Each number is 500 + 50 x the weight over its row's rms, rounded and kept within 0 to 999. Layers, rows and columns count from 0. Numbers have three digits each. The size before them is the row's rms in percent of the matrix's.

# layer 5 MLP down (transposed), 512x192, rms 0.0656, rows 365-413, columns 96-191
093:527505543522559555470464510610521511491517449500478505542474427517524414523498499544448560554595543495560502536466502536433460531512498508506482339461415592495596429544518481523492501556481438572552438515511453486517549550483477441496507494584496542518525584461516535467569492525575594529
099:465501414472556452529560494590565547448446440477430521515356487513475504602488533501535464553446529449471512509543475445474514435488511550492536473466417496491507499505503506443540489553532438450529483553516492523487526477531473513453467536554598509507381584490443504376477385438406466465
096:409485543587468515530431491465419458477582556563464512408542551410507475486459439478432544537518550641501531363535412529432541547593471460581456515503494551578545439497530436477521449534577522512395492407552476502526568507450433492530457520539545459561440521408572453485406520476554433429
104:521412522489536494570548515478538534516485552546406521502384547432490385557496419482505489562518482422563475544576521452481451485488423488477425481527492482370498557447509493434502526410489501474497416505500483495493523496535570479526456420495537471477514442358469524545485474595512427470
097:524569566593459505532522449595485507412473474500489525547363586493460484491497528538585490448529489482531483581441446570526519475525505561502531520482505451467430510488413490482482509505387417545526479490435587581447479446488492469587520487471502493553504534504495454608548503547547557481
106:513515491461528560551511555551568507583439446535452493532562473410520520456500488405603516558512464471369500487542456543461607478535495487514498556509509544510495523421504514572497488514515476479480558530544491414507432559579520469528559473522465576523526437464476507489511463450471537406
100:523462406510550448527475575489495538530471540561500515464416463558496634511470524575511538432492440450602585492547552472435500475508506520560542538449458525472513596478502507514520445464551483498487565430550478499595520462509476538536504551505527418486440504473419556496397500381488502440
107:463429518541490603517514542462363598524441471488551556449432517474438590488494532500416494525533438511643463566510478468463559522536485438458530453436538474468469429438563539489447523437553443537491499527427533563526529523509534461574578426505513374542575450537547525516425429501546543526
097:459479506481435577504478445472484499516454463498470542474536459540519430583464453450595557440500499423526541512502438582534487523504459487364573515486488415594546477541475560527582538525506401401499423532472514468449455499593550491537457476445545482446510478425454555440542585516528468526
096:426492489426532497495529470469538536524582540433437534482560464486596523515482485572486504446494456556492530443377529378478563498392469419576466490422552466454474462495535480539601570531538527534545535463528569574428391439492511501493512529430475489514542524448524519513463473457481538469
097:464539581457483529522393614495552424491540512505481583485551574483516476524507421481542514534536424450467472496485529512566534584509571553429431488394555505492459495486589476537555534519527431424452551480487473487490468501470484446475550504513480424499546521465450553443502510429452443535
101:524457494516458471448544486535587432524511460555433519511602511553499473502463461476492485460562489540572504428528397465496554550492503533435390496493478436560504475474513435549547489403525467579556509496496491575517518535478526586496523411497535524499419557581506422492524532479422551538
097:398477465473448494566516462448521464496556455496596475429575486530491434553521549506533521558526532481453523489486448542540552496397380516479492563431508509497553526550486439472497408532582511556480535454502482574489504534491552504462488456521525505449575568558527434549586534432522478439
099:571574423566503457558402574427399501410544512464462624532456470512484419528524432523476569547480491525489512452493486467500539542503579508440564501453394484590549457398435472543390492492515504443442488532461549493538539480564574497411557515559556570537481490459591526486458516516528448534
100:444489564404483614551485546495534467475401528450482455501518521575548450434546543497469484516583472548473578510474471480555564560512495502551501630549464508519520400505488549507514503455528489535454523387541493455518562453400551518461467385594540576495535472513553466433472553537410420543
104:479548486472607380451446430502553551406503442474448465496478491436563552554550506541483432436455546570538534510530531561564497439418536454452541420574451381599493462505512425449588575584445589501576468462532531419530505548483477455541486506495563491543509501447467458444533498472451593503
099:417607525419597487538529458466455500500463510548491515457463518457476435483481552418496497559428521517511410569535526467546509541498527451495522543425522540547454379446500444463408447430502523506428601536497390437515540516546509484459476542487407528547499469505495483562491532513484486413
104:584530489483393469496464491558575567494473570577470576535504489474497514555524498475455508473469497417540386451532519549463542589503477561562489495550437492512485542433511532549441474514489544493608450505490555486539467462515519391456471519436512401407490550462517553516426462554504521526
107:573473496521533431495463522488513564445525437437561547370555492508466451499509506541579573558466474423425494474598529507557468412506485441607514478565426436523495499534480446474504469471585485601572513532437431525468431508533519497494466561530501566532479461459595448513441429496537483518
100:515436482434487481436516524494530510500423436532522412468410545433535545509500614536510567519501464479500512538464513457483509524497523500516487439628448422472578588426425449476589398501572585524494421491429598507462493426458588503475506469514536444485536473430532426590550546502442490517
103:485489590532454554395526496481497504461513506521500484552480542550480498431528496526512494420499539560550512587520415507516404584503467553550453481492496469533561527591535557431513413472557438577586543584517423570526556517576382610513572462433613382525449437420417480404579525550455505532
103:494496561483585543492522501558501540458544509450521519438484496539525554489558500562501407432445427534572558423592510477405551479541536417476433584561509456446457550588520579424486543509468521539499523556480499490605418519449515506494635536475521527505510578478530539616411438548484488521
095:528526449474554478457537520514453502450545409517522448452463497458513465489548493405482399444579560485436555524450486460597562506456434424487461561496493537521541499542501431468577403533590385545546558564556515436519564535514541592571502455527522548476532480495488364446565548583481470504
104:483416472509510460525434519531620425434390493497567402513417498464602476579538491495456528624442478457502449354425496455496490514463525421519551436546472527518544434463567501537493527446606588505552541445459459529529514475518446529467495569495499539546564422464515442531557386517466538511
097:424475406559526501582528478587469431465474583542464521506496574418439448463495510500517442560506506527521490473545555504569519478435520547624390528397525491481531585523516506465566521471578474436447601535543602460548426468479572544601441535434466494519505535535397533518444544622554469496
100:472491539499617349500497457532528477560531471529526528516560499402497513597485478568446429455469494615545502428578583462501430453457505508492486561546484460470493539478474483495510505570494446483402557522523439460496533457454458520552407546496483428480476559569595434521524498561488562499
101:489500486416501502621418550534488506447482329519445540521469589513531438498524516449420467444445528437455473439492508486395497517492509501564523540554464507573429525377454460517558456457510495471502513488484478485522534457486537533556540534552529493424590447558587466454452553427481492453
094:493569440497452497473613459468537543475500500474502539489445434543563534528467524480459520490528416534546536519393524587465522393569508484478481480531435532489531491567457512443488527521466482454508538490497499457546530405506416554529482486492454608611478497549491494524475488507433421510
088:346525548578504413498504422482462443553414477460493385428527568453515519509561527578500454468545540521428452418519477558523500519461525504536502483589453374515511503506514494546477515531557524497433472556500395511466483446538489490520468470572455478573479431472536478446468458445486462510
106:464511533542504493461593564559511430462528493463519555410473552521496564500524532548558557451431493593487497517486572469479518477544622473457516479410506437540532466580526478503505592480477472577571493487470436570595508522502473476606552517514390590507598457516438486518510595543491523517
100:477489604465450555462517488537506525436453461503575494418480529459514535503468412524557581451561495425404561472576486477468397491515465448491519562509522502504463489547528479507455429461435516506459536455392497527582543465494563548408490484497605607546484424460495497557468514539502546566
098:480532582541503486561470560482471603536423471535508476485490510461396564437510565455517575513507421502529478510469518465555594443542503469564432476570479555596479468475513514516491401486472395526463469445404519465545398456517487480524512385475460477434509503567589502511483517552468437508
096:450483489538483517523455429493480607586501528491615489541494510478524584505469442515578418410583535451473418533637464425440404570473493515476489575563486517564603483514528489490475551443516544472511484538466483497426449409559546557474462498440520479582522475566485532513509488566576602482
101:619412536532460482575467476539515532503475526508478606543443491442362431588625568545463462556480552541490469511551558442540493474503504588584495507483534459551479546531475521604513550510498572495478476500514541462387440552562593509552542470509495522462401485551484544495519542450533512520
103:495581537497485528491508512371534501361449508507510544514482474532441546477558543536555490526459552502583538441469538436458440449471481519453513470511456528513517511480471467528494507486579415600511437570413476518560461597503499489419509480463515585501534629526462457500550463422470550589
094:559383474458575515531589488488433453503487521585525484549537647529465555504528485498524578544454476489574524518509500356497484397454511487575497547511610517534594535512565512551408467518597463486490553499425498527509493599469450469372459450492387524516433555406494576535413501439486568518
097:503551513436421544497535423574481508382435452546490475503446485406523450492544496543534481516470483491614450491554459492502555494549618563514413488521585386459498445545443439510504503494525475426376412509439403472422583508505462554462593483423494465463560570465443456420520416494476447541
107:484569523396522511575498522528535485547525502540499415556465525571561566480466476520548462570507553572428502567464539495497518453456533542483505517489479515497542546423501497486434499522502465456593438593484426524500471482437465497590437508552550519405520542504554540535532389503500574488
094:553446393610529497467478419489506626499489483494508416574515518438573481527499513504361519506619480471470517595511423502486484536526506607582541519477467471512561536393503475496503551461529554560438450605559492535478505426552391517558531561464487509497585543403502443514502485491535465494
108:515503574452538455482528440485506546524535508494599458503381472511517577586506543466425506518458535450574538516506474489528493545540567432393478517514519547504544502419507488534443570580548585435493464506499572482457547446591465537530321493491481468530400600508572441546524515598512519513
099:532559571517509407446475478459496585472510552472465433536455480488528480428439467571525439434553523484486500481523514542493513571518480513463429464572497407548595426398521497507484583506509460470474511527523516482447498430527520442441468515539478488596584472435491558560502536547497432485
102:515517596472499558498517518504588515490479468540398477483488521428556418514518510506478500548375461489455458570562521450457547524530534565470525487509396493553520479481492500554535408457530561551508496486507515395562542462521525519512510555527519385585540487452516431549499448570561509589
097:486557429408495462516521512508465505511419514426533487610523468475432602395487510502486500457458479545492584531496497544523541623545528464466526567478533590563581486430553526515474436502503398385434586501597549594528489462474609400464444498487510437527445568531418462511480560537534457528
100:505424466524478457592470527475448544535519495507533511527514444491535532565551525530460443441468534515492539520467412499468531579450509488520517466417408503358521398514481494428479546478547487483542504519546503368610511539482456605543552460519517543484467468508523504578515438536504536510
096:527552516583515485528499527528495463465525426478515495511512445528541496438492608432377498439472481480622431522472533581491420448535461462519507578538490592552496479538560517588482533503415444481568429466581529495551604575524521453441508542441461522519402409519579392472535549522452441505
103:509568429550517548446521516540440497525531508446508502537462461582467518471511536499424419474498499477467471552485538466518548522410459550480492467446371500646457577388507526431496533498503457539496495468432499548525431608453402476496368492544463498484421523510564453503562529566518490535
096:509505457557484539503404549453441472392457501546500490482426463511422586523615466468520486405483502539621487408406555486538530549509458515461482452487516499492543428527446488389497493504428449479496529491468491522426531397544562395468563551544442439503484506424448555545468548568535393398
104:479485481465410519501510497494444398419389563440440537507511525490485497517460518491455456451470507494521485472429513517533424543433455561436427459547562444527512521439518518437481526448547489479592389520517524493534402521468482500433416460423477488460450498519449508621567521460473429428
101:458530503524598487547451474533585578506537641469511527425541495569488511521490584473561560527570550491472498593555544463525579557460482386484449535593547561536446512490507494487531548496533515457446474529477502515456465559501477411457451513452425459595365535529493505625499520500432484453
# layer 5 MLP gate, 512x192, rms 0.135, rows 366-413, columns 96-191
094:492554451461521526450503595535469424469376427570543479550501491508565529484517506503525491500495567492446494427523530480582444457548519454579517508605523505497497544489485512485482523494455558432457532430428609436508446505620577508475403535556399412410505571581567471440497515466451448444
094:541475471521554465513517457643489543517498482502457422466471505454433542572476518509564555464440474495470480441535487467484489504502569562540521520557436499536537499504504359450463587437427531472519545421532480397519316517426572536566509486515515458459543491527397562535557523520467529489
102:432508430501462494498480477503464475458477510451567454451543469535507558484409526487469492448503549545403574543574528566441434440549549477513571560494525508570432471559474522578377475574478522438563585476542539546481405500569479459440611607566474572536516477533515457477510451518481446556
102:415466502596546442505520575530503453548506467519540481432539523548611557498476523496465372449536471513453472418488499495387427481480554518519479571400503531564442622526423530582501497536437500448491450506579510583432445549529476528617567549453443619523478537450553527500504501459450452543
102:497508569351473516453550553491459524451510470502555461501561477470413490484492460501465408498476492495418552477474500550567431446558478483507430563455517552435429428492428536510502498477520493460549508481492424533528407480483514593429467564540418510512584541482417467440474571520469440432
104:416508546564499445522510528556538453551544501535458559531466389528449588528590587594440501477568454496501489508571548465443482518582535456533420518467449554438490545561453429549420482406447471485558517469514461519625504425520441508479509487494573480608491482387477555466502520436448530517
109:496485458489490557489604577458486524501520424501469520478502431493418535445494536528519619534521534522490466607597528400468469432465431523456551350555382511482540510531495421503454511524547530475467461503546483579426579440471530515476532495507508414593550514550459522548570504487459552505
093:498364567423556517527573445572467487560532541604501535577456567490506472467525556416563454515426605528505466523606492468530444534621511493452522445534492506406568580419528410366449573386487532509557526465523532430568539492432464510541451509537511429559511521474422510519438473468511483476
096:390429508337456540550605534416523463510516505428523512469538497582391541492469505435474500545551551469482495398482554531475520473566490415478434509460497429501567506536547490511486531493473465557437429514506481499503523464489506551576495390537533576551479446511579542494461375485509539486
107:558488551485481528438467510532483514530553581524532434453534493438475591430429501430434580563545401498441575530534581519448488564539534513483509489425508482495452534526502589589572484563427462497484526540495471470529532523403473417524550559498476489484498547517526498427566476529507402497
104:490445514452575469545478577469463478543504531476544550540516472413499462458629537537522532495470524475487514548508571582482477418471447474563633416432589581439425576520572547484462481545534518536551455478491458540475498474510529397454467498445475477598575450468456602441602493489531454472
109:477514511494449483538536478475471518472497543486553457423493544530530488516431444449403503512428477493518440486463432456442589571416349592546466643477551497475559429479572470458474371576630514563510542430545499479498483437533425487461580375523566481520512530444514525527542526523527502551
104:564554472476465499525433543484530573493568498480574499669454526467467476573503423525537487429527412504464531450612449447428554489474518471523544515477459461541443461481430548512551525491435568494490491510541475504564479477484480435543530410438547465593499568585600604498500411482468508526
105:411569531421508600495544494455507537514473531528598482475487467552596458579553471486433407460529508545498557410465514485460490571430447428528463516549475472537571523459410478461468487490551495478464515368590564481523519522455437543498500501522546493532531516467484439449473489479547449481
104:373524540522577546476418454499556567605561482458486466497587558490481546404472525532495549523485490477545478509536530522434509585515471488532430465487497516494475521528437440574545594389482470499459515519511460438487474457540480449462583467556503536477551498403553452412498518515534469516
100:603525574466549491462562519568498543497509470498547547449545540443464494580444477407502464498451439543504556461577650445538560512414462479535451549472478508501492522476423481604449487509470523547417459465497416478450474499496479479457443569548472561490443512456578491552504437604483552541
097:411407513433492607461466485460484477498533555519472482491428486505439502502483605422467554490563440526538449522538531509548548534457470619488521580440408492465492459492538570410542482499578508490476485481514550462531450492594600539494491418435473488512507517416527513564461558478573527505
089:494527421444505559509483539491671467528492508479536453501478413433463483535526388571401473469533495556471489404512549470448436533406502541464407448448484543467518545476540570613489502491520556449518587551601536583526459488462471495546487464478536550496508530372494515464480471493533560553
101:471452423461566489457563521494578507528465491520505552477535473508471528520496544440439426460495454520465556448470358478403527480492452547530557528419504488477580539431496473526484530478465511479474515473419514572514470496433541511592421500531449493476463481550520533499617389446439527582
094:520472484512427514475525457533560422416406454460492470497484532519443470461484553404431400527539496507526466506479479447580461509388564548569461440555486509563515521552557454458499430413446513492455486523533521519537574545366476395547547435507487477506477472445482424457520525467478511575
094:537618527455555565494490547537470591560553520444594454564470566484391472502519475484508514547475439448514526576489521530549500535416447525555556474533580487421530481460434500569486591493453507507421584472462500444570472508461558523524503605524463465536611588414440505485509490510475434400
100:452493558576439460511487513444506479509484570483569456504558476399463593493425547515464462461549460436533467534490525458520511495558473528571535555470509453502486515609481562550566501651544527458538518498473510531439473500485479538470560445490446541508489549396555526538507511483554563517
095:513487492418442487470545602478468578511515579529378505587521441490440570378564484511477482438471573453503449492542525521618437418506542510480449482469488423512542550480474530471495484494489501511470537559524445555486527459402454463594504435603510510412532483509549514442449482580527567494
097:535502548483538424534546390444477488522514443480497505508498479497487585448527450421522543479367435465467562467567668570513413494479471484454508488505471568619475495469521427529474496443545543437426548454555455569470539488477463384529442505530458472565504486502543421458537488487461489511
104:513502454557511471544553573426485395526498465452409540513521553448429489411452505561478555527466423478552536407561535442612447505469487539507564564424472378419497534547538506428427559561490536436475500576464438376547456417534535465542516523460421537465426479579553548527495451527470485458
091:553601495426439483466554466601485560474550458544456609527483480485538500445400533530500603446456469520559475520574557575554493558567439517610405520431490489500446497560477501558519429448492503536436489498534455467453429599497527501560602567523502453425499474461595503499562469455538556484
100:405470465531489466379538504531491511478480499470485464480503511450492618444513552470525511557523550542459551626472467534480521471523588387488486412495506589517474513511446571404448489584475437573556482487572451390542466494648446570581497564464506534529375488526539490547480474449493510493
087:556436544514492564476538469611563584532461505541551484497542489433536534442471565561474485515489453566528445469488527489609520519521488445561579524459552488503605627482530519512513508412537526438479526353496519434494496524532605393572510499457569553479471569605439535516508466514502484491
108:500446537570502531443494499490556512642522484470486549481585467413504513467515585540486499529450450485568589555495502453456518504525562563470523498509461511475435612470496541521494464470496369487519516435487426514507513442493434453558438509511484494494448389532457549429447501541389452533
093:546506543505568480490477503502565548583453487476557546489475509518529465422510522448604433510560480543474486470534625475431561496569550382553423538479440533530478342422488524509460474514547490511499565427540427470485525500577451574467458485529479563410528512515451583452486521500494520600
104:468427486493496554484481478531529451466495621599539486540422496494612477553444476484495501465529474494521523462518443519560553571510437541439461568517483462508504518424532537517497563540472553521449470534532454482491455510527551444438566558531489608549486499519533451443515511411477524500
099:452541488464512535479567502463507532455578563560520483570547519464457534548501480440484600522512465460489509481416437547602477491445445441608584534451462487417463538489566498514461524573528443464504492487626506463567481496487486482542447413555449435473524469516451458481450506471548553437
094:540447549456452482446530496547506487482443488440553542515448483531516525503422492422548552464429456572506512540567487566473486527510609408493462495568462575590524476480457462563491518420446544409417500446530443412592538512551444459478554438503561559476556517530570563489514586491542598499
109:521505364476446518476535476556521568521451503433410510449600451495460490521466534549535474469499509502438569543490481555616548577528489525531528463531592443540520583564395565527485481582483543563482515532420537507579468507509535398570512504441517489414434529513515536507417535550553504528
096:463539536513508579455409480533406520484405542632503409578519519566450458542458538470487529458556415527511562544498443503512472547529545489472434460484503562454535407492530575475599464482493443581391514467539523520485450517460493561657449481393507543513427534557449509513513568516505538430
092:516500547520546531503558489477447435511467504566423525488531530510485564422486512531456467575401468487466517463479432529567559398536460471452495519483530400399628371496509474474551461583490500416458428453502554482515476440394523486550519505556588522486508575441514571459534454514484499497
103:427525451449595516530514424593544482508555504441466518514475434497585504459501482495529467399514454466462419590548520539519512550470460542477574494553556566653574558545525517540510547517516521438478480588547584474471571548487401546535479442518484555426464521593558499448571438400550523588
094:483453503572445509457510463516509520463509435499580485543524508553393521433528512500510448457561472443516524539480491598514580579445470558568541475506520478484537559551507462480526462490473455433471429536565455576485449436530448482495459590460423517446486426450471466533555472442473454591
107:573415480539484491493435552488553583490509515483503551570491470542564444508491445414426453516408504613536491537494439516470437504496569457503448548395598576448482556556606522481551533489531401485446551564547586515576427490473590530509512492489530550455485540530460526514425490518455465435
093:534446500605530496532505556525428489521463438549462531491505439490420507511426520518515599524376518467527513514464484584497561457556541462551527464522498470491456544559576591499572394527414478545537566520557562448383497544520455418545506598513513529439513561547511502452479469493484531529
101:490522478534429459500512591595525528536477523453525511474513428453489456535601489624438537450556541509409488581514553445485478520452502533512479451504596494514497487455515404482512489426540486439498417547443566490513485503553512604441540362501478446426470471480498605575476441497437559572
092:511515561525499538521498516590540463573472477484504536496606528498519513437372523467490479481469502490490622574528472554521525596535517495500588528493547517527539568455539533399437486566463431486570577506598470478556419463449512414601468464471546454455431466526417491557434537496479460522
098:423500558406476507571493433537483548452507428510481520513512506550512493564470493519594490484431480520460454468414572525423456468533478440434627483615595449542562501467522432521537458472408506456322439462510489564497530508491589519489495515526494569410544479576502546487459602429513408508
090:494551539595531578517572520570552453587524552541461515529472500389447472505443473530466509498544392410570469561444488524434447541401438531467458591496452455501419462447607410528436450539490470456542537526433553506494526505438606521459432453454549484458525516485426437549529526521477538557
100:555438540486445538515460512465519584533504491566421517499583482505525466512497496570523498509487457596520515489471527442453486504506421573446482604496617519449397478555463526527478574517509528475546508540601594414493577532494466489461544436503491517423492584487573469517456563509487488451
095:502473518498489515460484417539534456503472488554543576448487554521452535456565514548524527586486614467507594496564476432501509534597495594460487564426494533528411439546468488447530527488452438480503580462489552561517471454493442476407478392465442537517512513540449530386539539579442523539
105:551542525522521520485542469484536460545575561539468435538461541474492511539487398477490522471609588565592565526433462426583553547547445557523573440385533482521405620511459527461564513566410547479537538454477448483398509548503432524513488496431527451522482542467544552476401403558602465492
103:525421511537523477468553577447428516496518542494522438544515546393583478496466445455547438544562477495499497508418493487467409478506448463498395478459448494467549558542521485457568444526441582462435472529582472575417533525475570478473416498480541418516483575492538408583482433519570564410
# layer 5 MLP up, 512x192, rms 0.138, rows 366-413, columns 96-191
094:514524519374566479576498561528500496487399491561513429605507498553467516460507529538540493540455516458407509503506515532481463580497553521544509569548496526582514543494508539466472529539430450465432474520510526563435499473574581455460531541518427431512495630431516542399503461468515505471
102:528480491544452519475529551389565475469573506468537564357512440481535446417455551544530483519506531487478480449529469518330545570402483515575501575470454555613496463497500469562583436512548540401434489534552476557526504564470477527431418553542517519567483518408574438568500434533471408575
103:490480448481501534559494464490516562539451467514430509516480496457476464543484460440528486557463545465558481500546471456521462450432446524407494483479584395515509548525502496561502512420560507409493407442406527475503465423535519407447551443456474370476565470480481467540518485435549477427
098:492585532484523383469558567477487425566528472404447485495522578582548458537504538633407425432459455431507477537493513497415494485477476508549489402384552441482435509513509516529505437485423456487415519562477539524397449581506491449611551516520419553503382475491392504478532499448420483464
101:493539499495460586474512400584522479472540469458440475433496477485540517513460464373421501457496444511452572566547567455473630512469451538580525537559485551527542535514513558559452353604432387483523428467512526446521565575492577389447516498558602526449488440497496440528490474474514463494
098:479512537566477476491548520458495452509471499467452436615492536539461393567573544522440493419482529518507500462483445519516538428542426521609409551436506469496578420604474512509488480524544568474456460420591506596425428541621461520491410403495466520526617490484584483493471542495475505492
111:459540448414485461551505526484438533402508501430587505433419476536464591474464502494502490499559478525465485544524489618400466552534480462511509530544581497483434485479470472384500551542438467453452535572367532480477555407487471565536519487564469441522489505475546502543495531570459452619
101:593655433470496529469557542509594430414503485424563455513569423521465586410464497473468483509499470593431555473509537475423550462557536509577482465606524512452442491423546522521450519514469573506500436527551474540576492489479575493461552506582460514527435523477552603452474487515530538454
093:596480472625529504452481512536442511471524556489476494582512456429529502549563509583550518503494517454420539489556403428511461473511468478533458431462506519523428481419529471598568491457362540494484558476497442535468567516535574469471565509386505465386468502572490521544565520514498487497
098:449462403481420592508546608492536478517547527510519529519476529576449432480451456429513569470474542459542514607530459522489509576490435534434485582515518559522463409568530446473504496539539529515575566452555542472565334599547477418495456446403480556450470505562452538500491501497444497503
096:502485517384488436543459521589561519445538550474475423427564580495477533510555478559554593525538506441527508501548529519467483498561489500574482502431557503493561559513487415496572514508472511600416474503486483463471487511506505525483471447468597464478500478572565506466556467539571585473
092:477420495511506484537549470535440427543502423508641501579583496497500420551493517499516547526498458524515571435567431487501460544497511360392570462566452529585464615468498489519526520537408450430493454528527444525502480606476519515483491548447492503436563467543441434522560506472433504400
099:404497503530457439427416554525524534511537518593503501526554568484492606576508459454390595647503508554502510571554539516506497475597558412475507567518473484484477482449463547472387566548525477497478460404521565562530500579517446530515581499490479559603474489521496655502457454427511540460
094:443521567514522415555486488460501498460491541449524466568577513541606460488472536415524479429474455393489532488528477434444538483432525561417503517497525565485486407442511497535479391479432537560511491532453523382455529460554538495547550607468533600395521519555495508482508504557459492463
106:401494537470399532496474481522454546578469540485423621436491607494488547483467409532533433521433466501502483568537548569547531461461523480492537466502547477479590453499466483500647475549437594609449552421493605486525464468441526418539548512596550554556543516424505531476503505463491519543
094:596502513528464459498489490432452532466492467522500480526514568555465474615504506459477486503390455531508511463509477564479509503463463517582536488503546494489550525543606464589462611487601470516478440546462525483403441528510457519537533552504522521523341519503565498535520573493545520532
104:476548542513473548452435526470485525522490580577500497488534479527530512473445536480464524456546553462609402461445429550445527528582431534521494448408428427509517497470577463502477470466581481465502539385476558521517456483539581447547460508462452412452417576471553571608449545527565452459
115:543552505502499463525530539457584503455478429477586590474457487515414468523493490555572508452481488439500551410564550464435516383432506515592524406459584519469524496500471520501547465510581489528557526497524385614475405510462510528547454527485472474483525519505514504513471449474527477522
099:593439478398610535479443492548485458486523499512489442408422601454480524499526474444409466554599534485411480502498509411480592470473449515452559557509550549473531527419460538444458389571539520551540469510468435511569455483542535530460539408494486446417543437462502568551486404464480463428
090:516577504530561459698556491458460490469438644478450412504452454510550485548533511513431429512465502517484571494506460558444619430539493457526479535560509491487466432448540487458455599542439504527450568421462476412586388515525474407449462551567499456463485503426508568503514484489527547485
101:516441576533493419416516524467469437506571525501416548454536420481570536444504523496496516409476479515475481415498547469426543481464580459432425522515519413588478480597487505457474457560498473523500387585482442454423465411456481472420538423505587491468446527498445564560541504623482458485
093:507417573544447587551501536461511448569426516554447469502478501510578476541519446535460466468440537493516454431503541544605542480521424427433583475593528506495434452558467503573545465534496511572424462508537542474481460479434477496479510567379461533495447419580484455506506574514585486549
109:369405422557533559525474488523532528425462525512547450593477470507554489538516547489458578503486530567448385362527565484553429503470451520563479521486419554548456500455581521525440456487602574472533510512405501451525564589532416552548479459512561552510581539452569466464477492509515517484
100:555531500477454530479483540502496513524485437597587504477363540560460487524516431461511548513536455542516508531456542502532449535483421470487465460428593516534457513599511547486506555531470502481480426432501521447507518410526413449502509544506629503431536431513408493511596562549397451515
093:505470535576560538462523539495477460543511569486605508514465454427483504625516518485526502506440536476466431452533579385438510424477472489431519443462517567537532502514507454523450498509549431468447506443510459544413502513470531543528591426572409553530495443544431472429482543524528556550
103:533608519456487559399594517481487442524542534605580481526502423484520456521479545493615439521464462564484507530512490465550524547484490458481477512485507534480387458559444453575468417512541485508576497554486535474487358547459463508481579502535479525587418460492415487523443461564550518519
098:489481526541481486480502543554493451536508508486588496513550600424501485527532451466499560520469563443454513476544563426508436561510420480498529536488499508491489507473522474620628422520588556461583516486573478585488449623535554537528527474567550440504519592486478458517504533607595539444
096:511510529477435517482453506548513517520543494478353482453535437486513550509481479436447556503464516493483444480435454461573425516500560505563382545495549493559503416486544489482508493521496482578486570460477565579463538495474556555492494475555499542414515536450470477541473626552550503487
103:581544563463584502598555561477558456503460517523487583440452496501495487454536454545457467509519490438527497576551565538540472549440447599491487488510507513527427574495569520445524462471512431502557589375467541454415526450474543482498489500555458488606505515530390625508504554414480450517
103:507506510485452525489592575602519467479461413468479468436529463434502512514370471549543462418461540470485541556445447477448471492427593515509655533523476518532480538552526525541521502490408486475461424505518484574546469612569490473392475555548570477529426576466517499503531420481463518526
103:489467399526430418522489509591516453454528572511488402580464433479580468615466492515515569551498471512549516466440468530394491519550644528516479530519420545497524516551466449492537550481453574508428433486575412501499488487362370507606557494515448526459386591510471525557655514489510499480
098:424497505540393483678491408478572549504508570559447484493536512562403581566468502566564512481517531526499421479463534480397463619548546516525456585522468573509355499545560502458480431506485536528520499417517492401459482561446508506452568495549516485426513540458528522454514489411507539500
100:522527558509437461509429563493481498410471426521534451472468478438564534635540508507470491533504601500499630552477564456554553620436537481513397458523493563532410455613520495550418620509477521475514513475518521490446499461565552441472453477478560466452490474580559478491508398516553506470
105:579511468495566571486518533497470489539535498546540613496475482498423527496481381463564538466592491536562409429599497510569447498408529435489526424469481546474477460337537408534567471396465449505493455563498477470482523553540542540407459483498511491510514517563418431556451503541588513510
096:554493604510460556465469526557504465433584597402404509485407473499487465484487573559535533479528428508485483514560464558476522536461464389464528462501477459453459572439479537514591554477518572547434550501555470564428535449511551538553442478521485532643470441507473507480454500494463451530
092:499549530505488499400482510504487537468486408505474550539420534498488559435477552454540516606462453519403468537451431465412517509499470538494529462422429592495508500511512431499425423414493554522478474461470594462566508434495541551513504546480601491409480531535470557571539524450450563509
103:668558529462520445564581515484547595513477539584513537489428444497439566543461449507518486524470545469572538479463526514523516503438464469479474489459455541510579543541587471386545418502524526467491492527487536484435563461547420486423452572485515524564423558475518454448554542515562417490
101:541521577453501446541476526497477492424492528532513523426550454534418526423498421462508496424410460500467553482525534506505510439445511414498393464502623483426455522564465502484559412514390462461612524461537576489601515556495567480464476535596497427477504445549487641492459480465501539556
114:631430459487429442444537498499570522532522538474504534521380446515606484491465479526500581579557536571507499482454408476490411501585516482513505491509547457501459521520511452341486509533465433469452540504607557537527527491484487537453478439501583534512491623474431509511509428531436460350
094:484559391426498501504465426476438614393459465492473424538550472557538432437451517464598496468527453578488433562500430546520568626527440521467482430582510579481517614502520536550413413528423500542534526490488497470456381548606536445534500520461516466517530482457525451482485463563524445469
100:529515469457495561439507475497520480540540505453506505453473590578462465424492548571477519582501474400534436459497527544501499472586480474525564464469402458515572560534447451412474406504515510554487527538575523476645505502506607483526521474419552546520558528456608516478466454626471456515
094:542519475488549515606502442533386542435486493454477417550518481532476543543531510576524569526467470594496515561463458547460443563545474540504410509546403448602525458491559500562550505538524564457523494499535596602406545501512522493398530526545415449599537458459582449549446498500520593521
089:507489556506617561528449606503572571468438484461511543483582487540508438431467477523525529579443446540536432500440487484456443419534425580518542530558371513590548553544481496442405524426417530468575563578485559532532531506483533495449505447499484436520598477512514526459490490497508465467
102:596535554425532491497512540534431575491504510511457477553488475503504380545570493504576536463515494495579498472573407432514539543403523468585502422358562408523456503482481461513471466444633472510522505497488425488443543454474499487494437467475563518486629595468470509532560490533510541463
096:572465477547485497521436424469501615545472515574571541528566435519522389530416455445490601509589436567509471513458484397486465473452530560547524472534519516541537493560613530498453502565575550464543513517503520506485538459582425485498540426527434581502481448529555536516545465401464477591
099:471461499447430540447502593446561537582553422441545599530449527512532413524449512486506455552476494441456411545555441501515507487398508465430534491500339500445516574556505393540500553467497544509506567546500442531487502467453513592533494399443518499494520530510540482496442442499459510451
102:552552514484462557510481573555424496449492496469488594545514536507523517364411467548541543456441452470494485505413555546400565492459422553500550424582624521508531461510496462513469514476502510569508485603483555550521491427421490506634518472457425511550417481599521435482554455471454502452
101:445485454484520609555389461624524434464461459583510484503573494508439458494488507463456536412554434522488504491509464433588459551547471545473528519491497492441512553585545525507554590486540529501516555478413491518559652532511496446551553478478468499465562482587442474544494517479485542434